Each number is 128 + 32 x the weight over its row's rms, rounded and kept within 0 to 255. Layers, rows and columns count from 0. The size above them is the row's rms in percent of the matrix's.

# layer 7 MLP up, 768x192, rms 0.207, rows 499-567, columns 48-95
size [ 93 105 100  88  90  98  89 102  96  98  97  87  96  97 108 102 106  90 116 108  97 107  99  84  91  95 107 101 101  94  95 100  90 100 107  99  99 107  90 107  97 107 110  85 101  97 108  97 102  98  98  77 106 107  98 110 111  97  87  97  99 102  92  90  98  97  88 101  99]
[[118 153 174 146 143 127 101 197 134  74 150 148 133 123 171 182 131  80 120 159 136 172 152 138 134 106 131 105  99 129 194 140 136 188 109 139 141  75  59 110 180 197 171 169 155 114 154 155]
 [ 64  99 114 109 134 180 138 109 146 136 160 181 115  97 122 133 151 102  75 149 192  75 172 148 124  82 182 122 150 134 139 179  43  83 100 105 143 110 160 155 124 143 141 176 177  93 124 108]
 [127 181 158 104 128 197 111 152 142 120 145 137 130 100 136 203 141 117 139 106 137 117  86 167 137 119 105 157 131 127 146 133 127 176 172 180  86 164 182  60 109 151 157 152 106  86 119 126]
 [132 110 175 194 168 127 163  99 140 143 169 139 171 172 120 131 144 119  71  96 102 178  95 164 174 100 110 122 128 146 116 128 132 140 137 198 134 123 187  78 115 146 111 102 147 136 148 110]
 [118  95 167 110 114  97 102 117 135 143 130 124 115 137 159 146  46 123 110 137  95 163  75 131 109 114 107 124 136 142 109 135 117 136 154 198 136 130  78 125 130 143 137 108 146 133 127 155]
 [167  92 123 116 136 201 124 125 133 179 125 137 143 150 112  80 158 179 165 113 101 171 104 132 103  95 108 134  93 102 168 121 103 125 178 169 133  77 177 138 136 115 119  70 115  93  96 143]
 [106 152 120 109  70 159 118 128 167 107  88 135 133 160 154 140  29  92 119 109 106 171 121 127  81 121 137 133 124 115 146 116 127 116  98 168  87 128 153  81 135 144 150 179 132 131 171  94]
 [ 92 118 161 134 107 116 154  78 145 148  65 174 130 132 115 142 128 102 144  89 133 113 121  62 119 189 142 115 152 138 129 153  90 117 176 148 141 123 103 103 107  73 179  88  99  61 116 114]
 [139 136 105 137 110  75 110 170 115 142 107 170 137 127 115 137 131 122 173 130  93 116 109 115 146 197  73 111 134 166 104 126 144 106 101 152 130 122 142 110 102 179 205 133  86  48 174 114]
 [108 120 132 123  89 151  66  96 114 158 138 185 150 134  80 137 179 162 110  95 226 150 166 148 155  72  93 104 110 115 173 162 136 139 145 124 107 163 167 129 137 155  92 156 144  90 156 102]
 [158  92  94  98 125 125  73 154 147  94  82 130 133  62 139 219 131 178 126 104  95  71 139 183 132 124  94 104 100  76 117 145 174 123 147 133 117 114 115 148 106 102 119 154 130 144  82  91]
 [128 187  98 142 127 145 150 124  93 141 107 110 143 106 113 144 137 110 108  93 131 194 205 125 117 168  79 144 120 114 141 179 107 146 112 125 127 175 120 144 155 170 106 169  98 137 139 120]
 [132 137 204 108 164  87 126 110 133  43 104  96 160 145 132 124 128 156 127 158  57 134  94 172  92 114 121 151 167  98 151 115 153 154  94 111 174 126  93 130 169 141 132 141 112 130 128 146]
 [130 116  41 102 108 188 110 109 192 145 106 131 100 104 117 214 109 154  93 114 112 183 139 120 101  85 101 108 120 194 107 184  89 176  92 135 162 117 147  67  64 117 143  60 122 155 101  88]
 [144 222  68 113 129 115 121 127 108 161 110 109 103 154  92 126  82 137  88 143 111 148 123 135 109 172  97 122  88 129 179 205  40 142 110 217 108 139 117 182  89 120  90 151 103 176  95 178]
 [160  91 128 112  75 118 121 144 125 123 146 145 124  89 101 122 132  78 159 160 152 165  70 138 137  82 114  91 114 101  97 103 160 101 174 160 170 148 152 122 171 111 166 110 114  95 109 173]
 [111 180 157 152 148 118 120 108 132  92 107 142 146 102 108  99 197 162 148  94 136  91  93 157 152 119 189 124 127  76 131 111 149 140 171 123  56 148  86 131 143  99  88  89 119 140  44 114]
 [ 88 176 172 138 132 113 124 131 130  92 147 147 128 153 129 117 103 160 126 135 100 124 121 106 125 110 134 107 113 112 120 122 113 181 154 159 150 181 149 131 187 129  87 113 110 119 110  94]
 [136 139 135  98 150 133 147 119 146 141 128 108 165 101 190  62 103 136 137 122 117  96 114 121 188 144 100 138 103 149 145 132 116 121 121 105 143 127 135 158 104  84 100 125 130 156 156 102]
 [140 139 109 102  93 118 158 121 107 147 116 108 100 163 180 179 150 110  90 149 150 201 124  82 152 104 141 173 131 132 168  83 107 133  51 137 110 144  90 128 161  94  48  88 105  99  86  91]
 [125  96  70 120 121  78 134 128 137 109 141  94 143 217 149 177 168 140 128 140  91 131 143 113  88 138  66 100 143 135 142 108 130 136 162 132 161 124 136 118 162 145 130 114 119 135 100  84]
 [158 192 176 120  40 167 135 142 165 133 149 131 134 113 145 129  86  70 107 102 137 123 117 126 143 126 106 131  72  89  71 137 133 168  98 141 123 141 130 111 127 129 116 165 104 113 111 145]
 [180  89  93 130 150  59  98 152 128 165 128 163  49 226 116 127 167  88  73 158  48 142 122  73 107 181 106 163 109  84 163 146 126 114 133 149 173 123  99  91  88 115 124 150 119 171 102 148]
 [144 114 175 114 117 112 131 143 123 115 147 115  69 154 114 153  75 150  79 129 154 129 154 154 126 152  94 124 115  67 127 100 122 126 100  80 113 126 171 153 137 194  34  93 152 139 114 174]
 [133 161  83  49 150 116 178 139 141 154 156 110 164 183 150  65 164  81 149 132 113 140 129 123 112 115  90 183 164 133 141 213  93 120 122  62 138  99 171 174 137 116 121 117 120 119 121 141]
 [116 131 117 125 114 164 129  95  85 152 141 103  89 116 101 140 129 153  73 157  88 194 103 130 146 141 105 132 143  83 144 143 101 100 160  98 121 140 177 118 165 118  74 138  95 103 112 149]
 [136 178 140 110  96  77 117 112 144 178 141 119 145  89 145 145 132  90 163 135 153 190 115 125  80 102 123 162 119 166 123 143 132 111  87  94 134 113  63 177 174  92 131  86 114 136 114 130]
 [163 126 164 142  90 169 141 129 165 110 112 166 101 151  80 144  97  81 105 123 136 126 111  98 108 113 145 157 163 111  77 137 120 153 111  98 161  91 118 114 108 201 127 179 139 147 155 108]
 [ 96 106  78 137  81 124 104  88 141 146 152 105  81 139  60 133 148 106 109 109 133 109 190 176 120 141  88 139 130  46  97 112 202 120 138  96 196 124 125 109 138  90  44 107 153 148  99 179]
 [203 104 110 120 131 122 121 111 175 102 122 107 131 140 118  99 134 175 104  79 186  87 118  93 113  75 109 189 134 101 107 179  87  85 144 146 104 160 114 172 118 133 128 131 154 122 113 106]
 [158  57 143 101 118 124 115  80 106 130 142 173 150  89 115 194 119 127  43 110  77 117 180 187 165 255  88 184 101 142 139 140 129 180 124 166 113 152 129 120 130 109 113 111 124 111 119  98]
 [137 144 101  89 125 160 126 120 156  84 158 134  51 134 114 138 136 101 140  77 114 117  75 116 160 111 121 183 130 126 150 100  97 137  92  87 106 112  51 146 123 148 115 136 156 166  94 181]
 [158 102  62 109 150 122  83 197 183 101 131 116 155 137 140  91 118 122  89 157 169  77 143 146 126 154  86 159 115 129 110 167 113 180 150 110 146 104 247 176 144  88  84  78  81 122 133 110]
 [153 117 105 156 152 127 103  92  79 175  86 154 154 108 112 153 130 108  90  74 126 149 105 139  71 134 117  61 205 146 112  90 106 127 131 133 107 112 138 129 111 162 102 150 108 124  79 144]
 [129 168  90 161  81 133 156 170 127 128 134  94  89 147 131 175 148 150  73 132 121 148 100  69  77  90  93 154 149 153 126 133 158 165 133 107  92 124 160 175 107 162 127  96 101  94 151 151]
 [170 142  83  74 161  96  78 105 119 121 161 119 103  93  75 157 114 137 137 144 109 133 136 125 189  88  77 130  98  66 126 106 137 123 110 128 143 126 137  74  81  93 137 133  63  66 157  67]
 [ 88 110  86  87 184 132 119 101 150  71 173  60 116 135 104 122  40 151 128 109 166  81 110 125  76 143 160 128 180 156 160 140 150 117 133  70 121 202 120 169 117 138 132  52 121  63 169 149]
 [118  67 165 158 122  88 155 119 155 120  81  76  84  72 133 167 111 140 135 106  97 110 156 104 139 163 174 154 141  68 104 147  84 116 145 236  98 114 153 110 140 206 132  84 124 120  80  91]
 [127 152 124 130 108 135 157  80 105 146  96  87 154 124 132 112 104  82 101 118 111 146 107 105 114 127 132 194 130 142 142 134 118 166  89  68 125 131 171 180 174 103  97 103 126 102  37  99]
 [107 174 109 141 115  82 147 103 149 156  91 125  98 159 210 131  57 114 166 118 161 129 146 105 102 135 118 141 130 152 140 149 146  88 156  56 119 172 141 178 143 145 111  90 130 130 126 110]
 [126  88 104 127 136  78 104 103 113 136 147 105 115 160  95 170 138 187 131 127 170 138 171 162  99 137 145  86 108 132 162 129 110 125  59 142 163 178  99 155 206 117  61 108 118 116  76  88]
 [116  97 118 154 144 119  31 125 165 129 168 170 139 133 142  97 181 139 175 141 142  99 151 195 128 173  85 131 141 184 143 110 177 156 123 125 168 116 153 114 152 142 113 173  89 127 156  88]
 [ 64 173 153 149 123 108 176 149 177 112 105  92 138 120 138 177 127 115 114  92 180 111  93  62 153 130 141 145 144 123 124 113 116 140 164 107 109 123 154 126 131 126  67 176 141 152 124 102]
 [135 129 107  97 107  97 104 160 120 149 121 119 147 105 185 145 104  87 166 106 124 169  98 135 115 107  91 144 106 112 109 164  82 114 162 150 145 120 142 138  79 171 110 130 115 224 126 147]
 [ 96 149  73 155 115 161 133 119 151 127 157 196 108  82 141 136 101  97  99 118 158 140 133  81 224 117 131 146 153 107 176 132 118 160 165 133 144 105 174 107 115  68 101 121  42 165  78 123]
 [150 111 143 128  75 143 127 108 113  95 163 168 146 114 106 165 197 155 177 135 172 120 127 141  75 140 119 150 107  38  93  94 161  84 187 142 170 129  86 100 133 128 134 164 129  93 147 147]
 [122 167 120 138 178  98 137 196 132 137 124  95 104 203 124 142  87 124 101 120 103 154 106  66 118 150  97 146 182  77 159 169 170 146 130 146 186 127 112 171 105 130  86 167 131 152 141 166]
 [143 166  83 122  72  95 140 153 148 160 118 150 139 123 161 109 164  86 136 122 159  74 132 181  95 116 130 145 131  44  91 186 113  86 147 115 183 112 135  87 209  73  73  76 132  82 138 193]
 [148 121 118  93  81 125 133 104 165 124  92 186  96  69 108 150  91 135 145 201 123 116  95 173 103 106 134  49 205 121 136 149 134  92 105 184  70 108 147 152 118  78  44 115 115 139 118 128]
 [ 96 143  99 116 135 141 164 157 182 109 128  83 168 134 172 200 148 128 115 125  93 145 138 119 147  71  88 121 110  93 105  90 124 148 127 144 147 188 181 131 202 108 163 114 126 148  88 165]
 [141  98 103 120  98  64 143 138 125  71 160 100  91  96 113  89 175 155 100 177 110 101  60 117 102 165 159 144  76 143 101 189 135 109 129  88 158 164 123 172 114 143 177 131 128 142  89 105]
 [127  93  80 160  62 106 132 157 133  94  97 143 141 116 150 134 163 103 105  49 102 145 170 146  46 115 127 110 122 151 148 159  77 127 175 133 136 152 165 141 114  65  96 146 175 135 139 115]
 [134 124 121 111 122 111 159 109 151 110 177 201  80 134 135 152  99  92 113 163 156 102 162 188 150 132 109  96  46 161 154  98 117 106 154 186 113 149 198  90  82 109  84  69 176 135 148 130]
 [176 176  94 151 128  77 155 134  67 135 115 133  97 136  75 137 137 133  99  54 154 142 167 153  79 155 132 130  83 156  62 119 129  33 139 141 122 149 109 135 128 173 129 154 147 108  65  93]
 [ 94 131  99 206 125  76 198 168 120 172 129  98 111 130 119 100 152 155 151 133 143 132 109  66 133 127 142 145 167 120 162 124 109 131 120  36  74 125  89 136 106 116 110 172 166 143 176 125]
 [165 107 148 164 127 136 148  63  53  78 126  85  61 168 115 165 112  59 175 120 137 122 106 142 174  96 114 186 153  68 172 161 103 125 123 160 167 102 111  85 112 133 140 141 151 102 164 110]
 [133 112 141  78 125 124 165 190 118 133  88 183  95 103 142 167 138 112 130 144 139 144 114 109 147 203  56 115 124 145 126 153 140 131 157 122 144 116 168 169 168 162  94  83  97 163 125 139]
 [207 138 183  79 169 127 102 148 117 106 143 131 173 131 182 227 129 148 133 107 114 145 103 134 168 130 109 159 168 113 110 131 124 103 106  92 154 126 131 132  80 111 103 114 129 102 145 151]
 [171 160 149 175  65 131  68  86 124 161 107 121 162 158 137 149 152 122 115  98 106 199 127 183 132 139 106 127 177 150 150 139  51 155 100 140 125 117 140  97 122 148 149 102 145 131 151 130]
 [ 94  77 153 117  86 122 179 161  82 135 140 145 133  44 130 139 149 101 176  86 138  88 113 152 154 110  83 101  98  92 159 115 135 106 140  99  82 125 116 137 123 137 123 106 144  85  95 119]
 [133 121 178 146  90 130 123 174 133  95 108 131 154 167 102 161 181 121 202 154  75 157 150 141 157 130 131  78 158 145 151 187 201 136 127  80 183 123  82 123  97 175 116  85  95  83 158 107]
 [115 127 170 146  96  79 149  95 124 114 198 130 163 103 120 150 139 115 102 143  99  90  98 172 137 154 162 148 177 146 121 147 160 135 105 118 139 126 134  84  82 195  96 126 146 100 138 135]
 [147 110 130 107 136  93 106 151  78 142  95 123 117 102 144 147 172 145 119 124 112 116 166 136 107  88 144 136 138 128 127 130 120 163 164 149 156 127 158 175 100 179  93 139 135 166 101 151]
 [ 99 135 161 159  82 151 163  87 175 136 128 103 144  90 156 125 164  81 127 145 149 185 140 175  54 100 113 121  92 115 125 120 181 161 117 150 116 172 104 174 128  41 125 169 189  68 151 123]
 [ 86 127 135 160 169 172 162 151 141 114 102  98 101 194 155 127 122 164 148 161  75 138  88  90  76 192 115 118 114 129 153 126 105 187 133 138 130 181 162 115 168 143 115 174 166  69 114 102]
 [114  77 153 168 187 151 115  99 169 102 102 136  66 116 129  97 150 182 136 121 150  68  99  74  93 136 133 102 174 145 140 100  70 145 169 101 155  68 150 144 104  97 115 110 159 110 121 125]
 [ 76 118 155 143  64 145 105 144 107 142 152  98 170  94 139 117 160 112 178 105 131 137 130 167  70 129 134  78 149 168 100 120 128 179 137 135  90 133 135 113 149  83  69 137 140 134 136 165]
 [124 106 189 127  92 130 151 213 102 117  90 134 114  94 170 176 168 142 137 176  96 139  89 165 186 101 118 111 144 148  68 104 123  76 102 118 145  92 160 131  97 167 119 147 156 144 114 124]
 [113 124 157 132 119 113 130 159 224 147 135 124 178 114 133  98 124 109 132 126 118 149 118 140  91 105 168  97  98 115 113 190 115 157 176 109 132 173 122 136 196 130 127 110 101 112 131 134]]
# layer 7 MLP down (transposed), 768x192, rms 0.107, rows 499-567, columns 48-95
size [ 88  90 102  96  91  94  89 113  87  94 106  93  96 100  99 102  91 132 109  99 104 107 110 142 103 103 100 101 104  97 104 102 103 116  98 104 108 106  95 100  84  90  95 104 108 101 100 100 102 109  85  82  98 101  98  95 113 107  90  97  98  81  89  99 104  97  82 109  98]
[[140  92 114 182 165 112 166 146 168 105 149 130 120  86 130 108 189 107 160 150 148 109 126 123  79 115 156 149 128 168 109 115  98 149 140  74  82 101 100 190  96 140 133 152 136 111  87 168]
 [115 162 143 136 153 159 106 145 108 121  52 153 123 137 119 126  97 152 139 151 144 105 117 155 123 181 150 150 108 121 144  90 179 120 127 129 122 121 136 101 127  91 124 152 149 110 146 142]
 [ 99 138  73 111  91 158  99 129  55 141  99 170 145 103 119 137 101 145 107 130  95 168 169  82 140 115 119 146 166  91 144 134 112 113 149 145  85 186 165 101 143 146 133 118 142 140 212 149]
 [139 174 151 179 125 107 131 108 167 132 173  83 103 115 100  77 163 128 116 133  83 119 103 122 151 118 152 121 122 164 111 100 131 141 157 122 143  93 102 104 132  91  66 102 187 102  65 208]
 [159 125 147  82  93 117 184 143  79 168 100  79 128 119 163 128 114 148  91 174 116 152 123 152 147 160 129 169 182  90 187  69 120  62 131  65 150 156 107 172 120  94 168 134 104 122  95  64]
 [ 54 113  92 127  93 102  91 121 118 125 157 143 191 154 171 127 132 133 114 161 119 198  87 132 137 122 169 122 120 207 108 128 157 141  85 133 134 113 123 132 169 168 145 112 173 131  89 156]
 [120 130 126 151 137 145 117 140 133 110  76 106 125 187  95 104 151 136 115 127 138 123 144 155 150  77 118 139 184 124 148  98 149 155  89 105 146  69 143 120 151 126  81 124 101 123 132  79]
 [107 100 128 107 118  97 154 108 102 153 107 114 136 121 131 157 143 120 138  92 160 133  71 105 126 123  83  89 132 161 130 174 102 135 178 132 131 130 154 198  81 128  95 131 125  65 122 145]
 [150 157 147 165 111 121 149 134 138  75 179 101 146  77 174 119 131 146 116  68 171 132  88  98 123  98 163 170 175  96 105  64 145 152 113 127  93 163 169 105 119 133 157 147 127 108 192 134]
 [126 171 200 125  74 130  51 119 144 159 145 117 171 129 117 147 107  76 137 100  98 134 139 169 152 136 127 115 152 174 160 170 112 131 195 104 147  91 126 120 143 130 126 148 136 141 110 138]
 [ 52  94 104  90 144  78  81 138 131 133  84 148 138 177 182  71 110  79  87 116  99 129 137 138 143  98 238 110 119 136 122  83 146 169 173 118 133 123  79 112  90 132 150 137 177  40 174 168]
 [141 100 119 139 100 134 151 111 171 119 155 111 116 154 146 143 106 107 167 128 123 106  80 138 147  88 125 120 115 104 157 111 103  96 170 136 130 161 167 109  86  86 109 139 162 106  66  75]
 [100 136 141 179 126 145 113  91  97 164  67 128 176 112  56 151 124  90 209 140  83 123 157 125 143 102 100 145 121 144 125 181 109 170 134 206 161 178 114  85  95  88 123 121 143 127 187  96]
 [ 80  90 106 185 125 119 171 156 163 132 138  53 153 143 206 157 151 134 133 134 112 152 153 195 177  74 144 164 120 147 118 101 140 142 155 119 159  67 158  94 130 134 142 130 117 147 109 112]
 [128 100 113 146 110 177  76 113 145 145 113 132 135 118 121 132 233 114 171 125 132 139 130 151 113 108 141 103 121 150  68 123 118 128  90 103 167 130 132 110 135 137 160  47 132 172 158 147]
 [149 102 163 148 181 125 132 152  99 172 141  64 159 172  97 131  81 117 103 105 139 113 122 170 147 112 177 103  86 125 143 128 151 115 161 153  95 147 170 149 163  56 159  73 111  87  98 144]
 [ 65 188 123 110 150 129  77 181 122 172  92  98 172 127  85 163  48 130 119 142  73 154 126 105  92 105  93  78  93  72 130 101 126 136 113 185 134 156 122 159  79 149 131  75 109 114 179 130]
 [132  94  79 117 131 139 113 132 182 160 139 168 148 115  91 125 158 108 147  99 139  82 101  94 138 145 116 124 168 200  84 209 145 149 104 125 118 123 143 126 158  94 114 137 108 113  92 126]
 [138 149 116  92 106 101 131  65 118 190 135 106 143 155 102 164  76 142 113 179 114  70 152 104 103  76  80 159 125 100 147 155 117  99  82 104 145 117 160 110 116 153  82 109 147 169  78 127]
 [155 124 145 146 158 138  79 115 131 160 121 247 134 117 142 132 157 137 124 108 134 195 123 168 136 119 160 126 116 142 102 152 137 190  73  94 131  75  98 103 123 146 126 125 145 132 137 103]
 [141 174  76 148 118 169 105  99 200 113 106 156 126 165 146 112 123 132 140 139 178 132 145 165 152 115 167 149 126 106 124  80 178  89  63 158 169 115 117 150 132 142 183 136 107 131 134 118]
 [105 126 150 131 117 110 140 145  80 106 166 161 146 162 143  83 111  86  93 140 130 208 158 110  75 161 162 194 148 138 103 172 200 141 149 196  74 109  90 116 103 168 127  92 142 118 187 122]
 [ 57 140 107 135  91 125 115 126  90 108 102 108 107 132 134 124  98 128 111 190 157 166 174 128 155 109 184  82 140 107 133 132 103 108 130  84 112 123 109 178 110 173 145 161  90 139 128 112]
 [124 117 110 178 158 149  99 169 118 110 144 135 146  98 119 128 146  97 164 162 136 176 121 117 142 126 121 129 112 135 153 133 122 143  87 168 121 144  67 104 159  69 128 152 110 159 104 100]
 [139 176 113 150 194 104  84 109 148 142 125 103  91  89  89 135 168 153 118 127 150 101 128 117 153 111 168 177 142 124 111 126 146 156 102 140 102 106 101 120 115 140 114 194 105 198  48 164]
 [123  82  67 115  91 182 107 108 105 163 118 127 165 149 114 137 152 165  99 135 125 159 122 153  88 112 164  79 151 171 102 133 135 115 129 144 121 173 174  85 140  49 142  97 144  95 128  92]
 [120 125 163 103 182 151 102  96 114 117 148 169 175 158 109 134 100 184  96 166  99 126  73 164 122 131 136 102  95 146  63 157  97 125  66  92 104 169 130 108 131 179 109 136 131 100 115 152]
 [126  93 151  88 108 119 105 124 174 139 132 158  79 139 140 153 119  67 101  94 182  89 173 130 133 149  86 132 189 182 110 193 123 147 149 164 105 148  86 140 106 120 160 120 141  93 111 182]
 [157 128 120 161 108 159 152 163  91 107 128 152 106 115 146 160 147 158 159 156 118 112 123 142 175  65  82 139  90 115 134  98 155 102 123 117 159 168 112 166 107  68 158 117 206 110 134 195]
 [123  98 120 132 111 142  97 166  89 108 172 146 140 204 121 173 153 143 133 124 126 117 154 108 199  99 119 165 155  89 107  94  53 132 143 153 105 138 114  97 119  71 114 137 138 140 151 160]
 [107 123 128 158 121 120 115 147 119  93  84 155 129 142 122  67 132 121 126 205 187 149  91 183 141 109 129 160 158 167  99  99 153 146 105 153 147 155  91 128 138  68 103 138 122 118 191 171]
 [116 149 138 164 161 141 111 159 122 175 163 195 159 135 140 172  92 108 101  98  88 130  78 173  93  87 115 158 143 172 111  87 114 115 125  71 174 119  90 138 149 152 168 163 130  62 130 206]
 [109 122 147 184 118 145 159 173 167 140 171  91 178  84 215 163 100 131 187 137  99  96 176 148 100 178 149  90 135 110 112 191 151 140 168 147 165 122  94 100 123 127 176 150 124 104  97 152]
 [130 130  98 104  85 169 174 141 156 160 143 134 136 116 183 106 102 126 137 200 182 145 116 153 131  72 135 128 165 108 147 155 127 105 107  94 188  87 167 134 140  72 169 111  95 179 112 155]
 [124 119 174 162  73  99 149 187  51 121  90  80  85 144 121 149 151 149 152 128 128  77 113 108 152 131 113  48 112 132 121 171 151 136 114  95 140 138 102  88 182 146  95  96  94 143 168  79]
 [142  89  96 121  97 123 167 170 162 119 144 102 130 156 160 105  73 171 144  85 191 112 131 131 105 141  64 149 112 121 120  76 139 154 165 110  77 111  85 139  93 135 153 187 147  86  72 132]
 [139 162 119 131  66 140  81 105 110 155 169 115 114 113 144 112  89 133 109 145 118 192  55 143  95  88 121 129 109 140 162 116  98 153  94 188 133 147 135 123 123 154 141 142 132  83 126 141]
 [125 164 132 141 160 138 212 127 174 137  86 100 106 107 136 181 113 139 107 108 110 145 164  82 181 161 166 142 156 159 111 110  93 138  64 184  79 135 144 116  68 161  99 109 137 139  84 103]
 [120 176 132 118 117 121  99 139 137 158 113 199 150 156 117  88 135 138 109 156 161 175  77 132 145 116 122 137 113 115 143 160 148 146 142 144 148 109 122 154 109  68 173 136 115  83 163 109]
 [161 112 128 139 169 130 189  90 145 152  86 166 132  97 145 109  20 155 124 159 142 128 154 132 128  95  99 112  92 135  99 130 170 150 130  78 160 111 157 153  71  83 101 169 160  78 151  84]
 [125 153 124 112  69 129  84 122  82 155 104  90 120 207  99 129  91 167  52 155  94 122 154 104 111 106  77 137 147  94  83  99 142 135  80  99 103  97 200 144 199 128  84 125  99 106 153 137]
 [ 58 143 120 162  81 173 182 129 108 122 136  82 184 104 177 152 129 181 141  78 101 163 121  62 163 116 127  93 105 153  98 126 128  88 176 123 120 107 118 178 131  98 183  60 111 164 126 159]
 [132  99 125 119  80 113 154 183 162  93 131  91 100 113 198 144 102 118 146 137 146 102 129 106 114 149 112  97  82 109 136 141 156 118  79 117 202 134 105 115 171 120  82  98 153  89  85 141]
 [141 117 120  89 131 107 134 142 146 116 169 141 138 160 162  85 106  96 173 148 160 220 100 181 136 178 125 193 132 135 136  96 194  55 138  99 108 147 142 101 120 131 143 111 114  75 133 131]
 [102 139  98 115 194 123 159 158 127  63 123 124 102 118 112 129  88 122  67  93 113 140  93  97 128 117 120 148 111 165 140 134 135 147  89 164  92 117 101  64  73  97 118  89 106 140 163  98]
 [123 113 149  89 168  99 165 111 148 119 126 144 117 107  79 112 131 173 156 171 147 162  93 133  80 168 133 111 154  89 119  48  95  48 137 151 152  73  82 129 218 119 132 134 142 126  82 108]
 [105 135 124 150 177 109 156 148 160 105 100 107  98 220 133  52  95 113  92 128 166 131 164 152  67 137 167 109 111 106 161 132 178 143 157 142 180  96 144 161  87 167 137 127 136 138 154  88]
 [133  59  76 115 100  78 125 199 141 109 150 126  96 143 119 165 117  81 162 150  85  54 116 106 104 174 127 159 167 161  90 160  97 143 137 100 119 133 155 149 181 106 111 107 145  56 147 140]
 [241 145 120 143 158 131 130 162 158 129 174  98 170 105 161  81  78 149  60 145  86 101 127 115 145 198 121 154  92  76 132 122 138 108 134 188 161 141 119 158 125 132  89 111 110 142 109 163]
 [149 117 122  41 181 153  92 127 168 111 136 106 145 182 132  98 142 105 108 128  91 136 171 156  84  86 147 128  97 110 163 106 103 122 133 143  91  88 116 110 132 110 201 126 122 111 111 158]
 [126 130 171 128  90  94  98  97 191 175 131 125 108  90 201  95 153 115 132 106 126 109 194 143  85  99 129 137 115  84 131 132 121 125 121 104 171  86 101 124 106 141 174 120 145 134 126 170]
 [165 138 126 142 108  40 131 128 153  98 173 126 159 124 137 178 140 157 144 122  96 144 147  60 158 157 120 156  79 109  91 144 134 112 174 152 137  96 151 110 160 106 140 114 135 160 141  79]
 [135  84 124 140 108 156  81 132 174  90 123 174 134 166 122  94 189  95 127 133  97  74 100 139 124 124 116 126 116  96 139 195 145 170 160 175 107  79  92 109 161 180 154  92 164 147 146 178]
 [148 108 100 157  76 112 132 140 189 115 132  91 179 116 133 162  96 135 142 134  78 103  90 155 139 120 168 135 157 103  85 166 143 100  89 125 118 155 135 143  78 133 147 145 117 148  78 113]
 [ 86 117  82 120 171 154 138  80  89  76 106 142 164  99 124 219 145 108 127 129 155 138 106 114 102  72 113 125  92 118 163  61 119 194 111  91 185  82  80 202 151 120 123 106 138 140 111 137]
 [166 168 112 163 145 131 173 117 162 133 181 131 161 114 114 101 142  84  85 134 157 137 110 149 195 149 171 130 100 175  99 146 110 120  69 115 179 113 131 105 103 124 191 148  63 114 168 119]
 [117 123 124 132 149 111 137 133  98 168 117 182 177 185 130 152  75 147 117 120 112  75  91 126 177 179  99 104 162 177  82 209 143 116 124 124  84 134 170 143 212 124  83 132  93 129 115 133]
 [ 94  99  88 192 114 122 142 145 123  77  91 100 128 186 111 120 130  94 128 103 110 139 109  82  68 104 128  59 134 158  67 162 113  44 119 134 121 177  86 155 123 152 199 164 147 125 153 153]
 [ 92 104  97 146 174 102 100 140 117 103 139  99 140 150 170 191 150 155 151 136 133 132  81 153 103  99 107 130 132 182  91 158 107 123 131 122 172 129 154 116 158 192 180 130 146 174 127 225]
 [105 173 169 135 119 162  97 138  58 170 111 113 105 139  90 116 140 140 126 127 129  98  92  92  94 119 180 129 181 144 146 193 135 139  97 163 199 125  88 110 133 115 140  86 134 134 148  89]
 [119  72 130 128 148 119  96 116  85 129  78 160 182 166 188 120 159 161 126 142  82 126 122  97 183 115 159 136 111 149 119  57 175 118  98 117 103 115 107 151 130 120  93 126 114 117 140 134]
 [131 142 126 143 130 116 141 108 126 125  92 108 106  88 192 124 125 103 108  72 164 179  74  78  99 138 113 143 148 131 167 116 209 120  87 104 185 117  71  71 127 173 117  72 158 115 112 127]
 [ 89 209 120  73 111  88 143  91 130 123 181 152 148 159 153 186 143 139 104 103 109 143  97  87 112 148 135 119 112 107 160 112 144 127  80 148 129  76 130 152 118 188 133 126 123  98 131 147]
 [155 175 135  94 145 129 158 138 165  73  95 117 135 102 186 168  94  75  76 147 166 117 121 101 141  87 106 133  85  96 159  66 154  85  99 154 151 162 118 144 145  85 113 153 122 165  64 123]
 [126 190 128 169 106 137 135 139 141 125  91 117 176 179 138 196 119 128 130 127  91 170  88 139 165 173  57 129 142 200 120 180  93 121 105 167 100 174 140 133  71 110  99 139 140 109 146  76]
 [166 147 130 131 125 149 110 114 148 135  39  83 103 128 141  85 101 113 142 146 171 116  91 146 110  83 127 125 162  73 149  98 133 121 193 158 147 128 149 128  93  47 126 128 100 151 159 182]
 [110 148 116 153 140 101 186  83 126  86 107 113 108 130 100 158 107 148 126 123  86 118 104  98 136 130 161 113 133  97 126  99 155  56 153 117 148 111  95 162  54 119  46 112  54 140 139 151]
 [111 142 109 144 101 151 136 170  86 147  77 183 153 106 117 101 140 120 141 139 133 175 173 149 118 142 147 135 180 112 166 152 132 151 144 139 112 116 110  95 186  78 159 148 117  83 181  96]
 [106 110 158 107  87 118 130 134 144  94 193 140 144  76 148 116 132 144 131 102 121 146 153 179 111 124 146 134  56  75 107 148 192 169 166 110 104  60 114  93  67 113 124 152 107 132 127 150]]